python train.py --num_hidden_layers=8 --hidden_size=256 --num_attention_heads=2 --num_key_value_heads=2 --head_dim=128 --intermediate_size=2048 --vocab_size=2048 --hidden_act="gelu" --norm="layernorm" --norm_place="pre" --norm_eps=1e-05 --positions="learned" --qk_norm=false --attn_scale=0.0884 --bias="none" --tie_word_embeddings=true --parallel_block=false --extras=["capped logits"] --init="normal" --init_std_qkv=0.0312 --init_std_o=0.0312 --init_std_up=0.0312 --init_std_down=0.0312 --optimizer="ademamix" --learning_rate=0.000345 --lr_mult_qkv=0.7 --lr_mult_up=1.07 --beta1=0.9 --lr_head=0.0118 --max_grad_norm=1.0 --warmup_steps=248 --schedule="wsd" --decay_fraction=0.786 --decay_shape="cos" --final_lr_fraction=0.0 --batch_tokens=65536 --max_seq_len=384 --doc_mask=true --train_tokens=489800000 --max_steps=7474 --dataset="wikipedia_en"
Each number is 128 + 32 x the weight over the matrix's rms, rounded and kept within 0 to 255. Layers, rows and columns count from 0.

# layer 3 MLP down (transposed), 2048x256, rms 0.033, rows 1453-1499, columns 224-255
[[132 102  93 150 103 117 172 155 146 190 123 115 174 179 125 126  80  93  93 168 128  90 176  92 115  95 187 118 153  97 137 108]
 [134  88  64 175 165 167 138 123 124  94  75 119 131 126 171 133 126  84 135 161 140 133 107 120 159 148 166 152 108 107 119 191]
 [142 158  85 109 153  98  93 138 153 107 159 105 186 137 129 169 135 150  97 136  79 153  94 169 152 166 125 123  76 130 181 140]
 [146  79 127 122  93  92 130 107 183 108 197 141 142 145 133 128 148 152 121 105 117 136 138 104 132 151 158 147 153 128  97 129]
 [128 136  81 133 132 131 133 133 174 136 147 138 138 130 121 140 138 140 150 150 151 118 164 154 135 132  91 160 118 116 110 122]
 [ 82 184 168 190  83  77 104 141 129 140  80 139 151 131 109 119 141 141 143  98 103  86  90 100 128 133  81 115 156 124 131 130]
 [148 141 158 137  94 130 211  96 125  88 236  95 199 162  92 110 108 123 110  96 158  58 172 154 101 126 150 119 122 144 127 135]
 [ 93 172 113  95 126 136 141 118  63 137 174 164 149 156 155 100 135 199 111 178 122  94 115  84 140 116 138 160  94 158 119 122]
 [130 106  92 157  92 173 179 141 187 183 131 176 119 143 163  67 129 196 138 126 160  96 106 117 116 140 117  71  85  94 146 163]
 [124 123 150 151 145 111 135 127 109  80 128 120 120 127  87  53 145  86  80 168  72 101 141 104 161 146 146 142 104 154  66 107]
 [ 91 110 156 127 195  99  63  98 138 159 141 143 177 137  95 123 132 141  75 101 102  52 158 204  84 114  99  80 106 139  91  91]
 [153  91 156  77 102 138 162 105 121  63 165 175 152  82  39 173 127 109 189 131  82 125 132 120 113 127 143  84 103 144 183 128]
 [120 117 102 138 112 101 106 202 129 167 136 119 142  79 117 118 111 159 124 133 112  60 103 158 170 153 112 104 112 175  85 121]
 [171 198 115 174 128 124  88 121  60 136 138 100 143 123 145 115  73 131 114  71 144 157  81  99 144  87  92 154  35 122 146 124]
 [162 170 117 114 129 114 186  90 103 161 149 151 104 134 132 114 137 110 164  96 145  99 118 158 128 135 128 120 121 146 110 188]
 [143 149  89  45 178 175 124  55  88 145  68 160 100 160 118 119 114 122 141 122 124 103 138 140  50  84  89  93 150 155 126 135]
 [117 106 105 169 141 137 108  83 109 153 147  83 140 155 186  96 137 101  60 130 110 123 177 147  79  77  67 130 176 185 117 177]
 [173 201 164 114  54 196 190 143 135 153 114 115 150 105 115  71 145 111  98  89 173  63 111 116 141 117 175 176 115 127 150 160]
 [108 114 191 151 135  91 123 118 121 138 153  58  61 174 147 153 109 115  58 155 144  80 148  98 110 154 134 147 148 114  63 110]
 [129 177 118 133 102  55  75 224 108 108 215 112 140 133 159 189 168 190 151  91  87 164 229  87 213 119 143 157  93 171 138  98]
 [ 53  83 124 130 113 126 108 131  73 152 168 148  63 155 162 100 162 128 101 101 120  86  97 115 148  89 162 146 122  85 137  90]
 [151 148 147 158 138 141 117 135  66 109 116 138 115  96 112 171 123 112 124 128 173 160 176  73 131 141  91 162 132 122 159 143]
 [147 151 147 101 122  80 124 185 151 100 120 139 155 108 102 170 118 187 148 143 129 171 130  73 104 133 122 141 183 131 136 137]
 [162 105 101 126 101 128 148 184  95 152 125 134 138 112  96 116  76  94 115 138 188 141 100 192 103  57 117  88 190 110 173 121]
 [160  82 144 144 177 168 189  38 147 181 125 191 126 142 148 184 118 113 185 113 114 152 157 134 117 147 122 128 142 112 105 113]
 [174 147 131 145 107  95  90  77  62  87 157 141  84  77 112 157 141 139 109 159 189  59  86 109 172 145 149 186 115 157 125 144]
 [ 83 149 174 101 124 155 111 185 121 173 197 102 113 121 158 100 145 108 174  98 166 139 161 146 168 131 153 103 177  96 136 143]
 [132  97 115 171 105 149 132 136 108 102 115 153  71  87 167 114  73 141 117 119  98 118 105 162 116 170 116  83 114 149 101 112]
 [ 97 137 125 152 110 143  82 178  93  85 134 203 119 108  70 112 139 177 121  62 140 168 156 169 136 126 159  72  78 138 150 112]
 [160 144 137 150 142 155  68  89 122 155 124 118 100 134  92 145 118 145  97  89 127 110  95 116 113 135 132 127 153 139  86 188]
 [122 129 185 189 114 127 134 126 142 121 104 137 122 138 163 111 169  52 108 133 195 169  99 120 146 111 153 135 162 173  94 138]
 [ 94 170 138 121 158  96 132 112 150 142  72 123 199 109 233  31 183 156 162 107 127 215  79 124 187 104 152 128 123  55 167 136]
 [ 80  96 103 136 129 156 113 147 110 121 162  92 210 126 145 137 152 131  91  42 130 134 114 164 168 130 161 110 131 145  81 110]
 [ 96 130 151 164 127 129 211 212  97  86  44 133 107 155 150  63 120 173  74 117 149 145  67 116 137  92 106 113 102 198 108 165]
 [116 173 101 173 117 128  86 141 120 121 160 176 125  84 148 168 138 173  84 109 151 134 139  80 105 118 160 135 130 156 122 111]
 [143 130 127  96  86 107 184 130  83 132  85  87 137 103  78 119 169 117 157 107 176 127 117 166  92 179 173 139 187 145 216 102]
 [113 139  54 132 160 191 169 108 126 138 119 143 133  84 136 114 109 156 156 131 149 149 171 133  97 139 146 144 124 100 102 106]
 [128 133 136 150  75 138 168 181 138 146  76 113 148 133 102 121 160 111 123 107 158 130 165 147 149 116 171 141 103 110 166 139]
 [104 121  95 181 119  98 102 110 149 109 136 106 107 120  95 126 191 113  79 133  99 117 157 101  88  78 142 142  91  95 105  67]
 [108 123 122 137 191 147 195  76 110 133 141 140 133  83 107 138 150 142 126  91 156 150 166 130 103 146  82  61 163  70 191  69]
 [147 108 117 135  84 190  74 103  83 119  94 162 141  87 120 139 149 152 138  95 147 130  96 109 120 112  91  95  91 133 110 124]
 [132  56 178 143 144 124 149  43 116 204  61 110 135 202 113 152 133 120 119 137 143 115 106 119 144 137 187 179 146 125 120  91]
 [121 105 139 101 116 142 146 133 117 186 142 185 158 122 107 105 135 111 147 148 172 161 137 144 110 121 157 154 112  91 110 115]
 [ 82 168 213 105 157 117  84 172 136 100 167 119  85 105 159 182 130 170 104 102 131 120 103  79  98 191 122  66 133 146  62 105]
 [119 165 155  99 113 142 150 138 147 151 120 147  97 125 155  95 110 145 160 117 146 135 142 152 176 131 136 142 160  92 138 120]
 [129 168 127  92 150 106 136  69 166 116 100 143 107 152  60  99 141 174 117  77  97 164 110 103  93 180  88 130 105 120  75 149]
 [106 125 196 116 188  43 129 113 131 162 116 162 166 148 121 113 115 132 169 132 137 162 185  80 139  93 160 143  83 171 179 139]]
# layer 3 MLP up, 2048x256, rms 0.0424, rows 1454-1499, columns 224-255
[[164 156 167 172 132 134 107 102 109 117 200 121 167 100  78 103 131 116 115 167 106 126  91 104 108  91  95 147 122 128 152 155]
 [142 177 162 207 190 131 147 142 181 106 100  57  93 136 130 115 166 133 136 162 163 172 145  91  58 106 126 128  79  93  65 110]
 [118 146 117 107  92 140  85 128  58 154 145 116 126 109 108 174 154  93 140  97  85 143 138 103 161 107  91 141 109 137 168 142]
 [113  96 125 155 135 113 124 134  98 143 125 128 147 101 152 109 107 102 123 116 118  98 140 148 106 138 220  90 113  80 116 159]
 [157 168 121 125 165 145 137 186 106  87 138 152 135  89 152 179 116 154 120 176 154 130 100  91 134 162 119 119 156  42 127 102]
 [133 159 127 110 108 110  94 115 108 209 121 115  98 173 120 163 125 155 131  62  92 103  64 140 157 172 101 146  72 115 172  97]
 [ 80 113 137 153 136 103 106 156 100  76 137 134 148 133 211 132 151 120 194 106 165 159 157 169 186 116 104 109 162 130 192 152]
 [109 116 148 171 112 152 132  70  84 141 120  80 151 154 132 176 169 133 183 165  79 149 118 116 140 122 148 139  98 149 106  84]
 [178 112 118 157 167 155 131 126  71 164 200 166 161 142 103  41 160 162 101 152 125 165 154 113 126 114  83 136 161 127 158 148]
 [130 109 124 104  88  49 141 127 147 149  77 158  62 118 151  87 141 161 195 140 145 181  75  97 125 128 169  85 170 132 142 149]
 [173 123 136  54 105 120 133 123 124 131  77 151  64 168 157 136 164 182  87 135 130 143 130 179  72 120 163 106 152 106 181 155]
 [ 70 149 157 155 111 121 138 151 137  90 161 121 120 157 138  78 163 146 164  61 116 113  75 118 110 153 105 192 154 125 136 220]
 [137 198 109 177 130 110 169  95 144 127 175 125 112 112 112 120 142 116 122 142 148 161 152 105 129 110 136 100 120  80 178 156]
 [100 126  91 119 169 132  50 124 117 106 149 136 118 159 153  73 120 153 137 147 140 174 137  79 120 175 111 108  84 109 110 115]
 [149 155  85 108 139 141  83  97 110 176 174 125  93 176 113 163  99 111 174 100 113 173 166 138 143 164 100 150 128 118 185  96]
 [102 129 145 113 116  79  85 172 113 146 105 138 113  82 120 165 145 167 149 163 109 144 111 113 145 168 117  93  61  82 123  91]
 [102  72  98 172 117  23 122 114 139 104 165 120 142 132 134 138 148 116 154 180 158 170 159 139 135 126  84 160 130 121  77  79]
 [143 142  70 158 235 135  43 156 107 120 126 113 128 151 145 175 213 175 193 146  83 190 111 116 121 163 134 118 161  77 136 124]
 [225 124 129 157 119 116  98  82 175 181 130 143 140 178 105 155 157 209 176 138 185 136 101  64 137 149 159  82 122 126 154 105]
 [255 146 106 130  96  98  87 113 133 111 115 136 124 134 110 148 183 130 162 147 168 131  93 149 141 132 132 157 109  82 161 127]
 [138  88 115  79 122 114 160  82 153 132  84  99 108 137 195  76 182 191 143  72 144 115 108  82 130 146 177 127 145 156 116  98]
 [183 123 132 112 114 135 151 117 101 161 157 163 137 100 101 159 181 113 160 158 193 154 154 150 121 154  87  88  86 141 126  61]
 [116 122  97 121 163 142 137 120 135 124 113 168 111 100 166 115 159 112 132 142 147 159  93 137 156 170 127 131 131 117 129 115]
 [128 172 124 166 117 113 149 213 100 110  68 153 113 128 132 100 141  66 120  73 155 119 146  81 124 158 135 135 112 164 118 143]
 [ 80 168 150 165 112 203 128 101 157 131 171 104 124  63 142 140 133 100 117 126 131 202  89 211 152  77 148 126 158 155 189 138]
 [190 156 135 113 129 148 169 137 110 122 143 118 132  80 151 141 113 160 140  63 148 136  93  89 148 141 131  95 124 133 137 123]
 [177 172 135 133 143 157 146 133 136 175 138  96 154 139  81 152 150  93 158 132 132 115  94 132 145 115 133 135 135 192 123 113]
 [149 109 143 112 131  90 140 107 116 115 107  73 137 144 223 115 119  76 167 193 101 137  80 120 129  70 103 143 150 141  83 156]
 [147 162 125 155 165 106 160 145 147 145 173 183 132 130 132 161 132 122 154 160 140 131 176 182 139 141 100 164 149 102 147  97]
 [134 186 159 140  91 107 157 108 131 140 145 132 118 114 101 136 169  73 158 150 169 120 110 156 127 163 140 122 126  91 145 146]
 [ 86 155  55 144 143 103  90  80 124 138 118 118 129 169 157  81 181 185 212 157  60 129  66 132  77 122 204 132 122 119 217 173]
 [143 103 131 120 138  70 109 152 117 168 144 162  72  88 101 107 135  74 116 158 135 110  91 113 104 151  93 138  91 141 187 137]
 [ 74 139  81  95 162  69 129 183 111 189 101 109  76 194 183  98 191 130  95  80 131 140  62  93 130  81 204  98 142 103 108 155]
 [144 114 100 148 247 131  60 124  59 150  90 184 106 127 115 138 150 141 126 150 128 154 121 140  85 132  86  84 165 130 219 123]
 [116 158 161 129 199 148  84  98 133 127 110 143 127 151  86  91 119 180 176 156  73 162  68 103 132  79 146  90 146  58 125  93]
 [135 149 165 134 135 103 107 155 109 147 108 135 151  47  96 120 169 107 137 120 140 106  52 122 126  80  99  79  96 127 154  84]
 [133 204  74  83 142  83  25 118 114 109 100 111 137 131 136 117 131 154 143 119 133 183 147 121 141 165 117 128 134 156  84  93]
 [127 190 166 117 164 124 107 119 170 121 134 117  68  91  57 140 116  86 165 119 136 170 178 114 125 129 163 148 134  69 123 160]
 [188 129 127 138 126 109  70 192 132 110 110 152 154 136 127 100 135 105 162 100 139 106  77 138 134  76 119 157 110 163 119 141]
 [130 125 133 155 151  86 124 134 188 100  82 146 121 122 104 127 143 104 127 133 156 145 172 103 122 153 184 140  43 150  77  91]
 [119 135 129 165 165 134  99 109 115 102 180 131  92  73 101 108 151 241 139 121 114 146 146 125 127 128 104 122 131 143 147 156]
 [157 168 138 127 125 109 104 152 111  91 119 137 111 128 151 154 158 130 111  99 177 147 131 129 175 134 145 187 102  79 142 152]
 [ 69 156 110 139  82 190 107 137 164 138  73 154 159 106 136  91 127 141 143 192 128 144 130  78 124 149 162 108 108 105 198 124]
 [146 154 130 158 120 163 134 123 146 114 125 135 125 139  90 162 126 134 174 145 113 113 133 131  57 125 140 123 117 160 142  86]
 [196 171  95 129 122  52 125  86 134 156  87 181  79 145 117 199 134 118 120 132 176 139 139  96 135 138 201 145  98 106 118  78]
 [167 142 119 142 146 129  78  91 145 130 125 102 167 151 180 113 115 179 123 143  84 148  69 130 144 146  99 145  92 118  82  96]]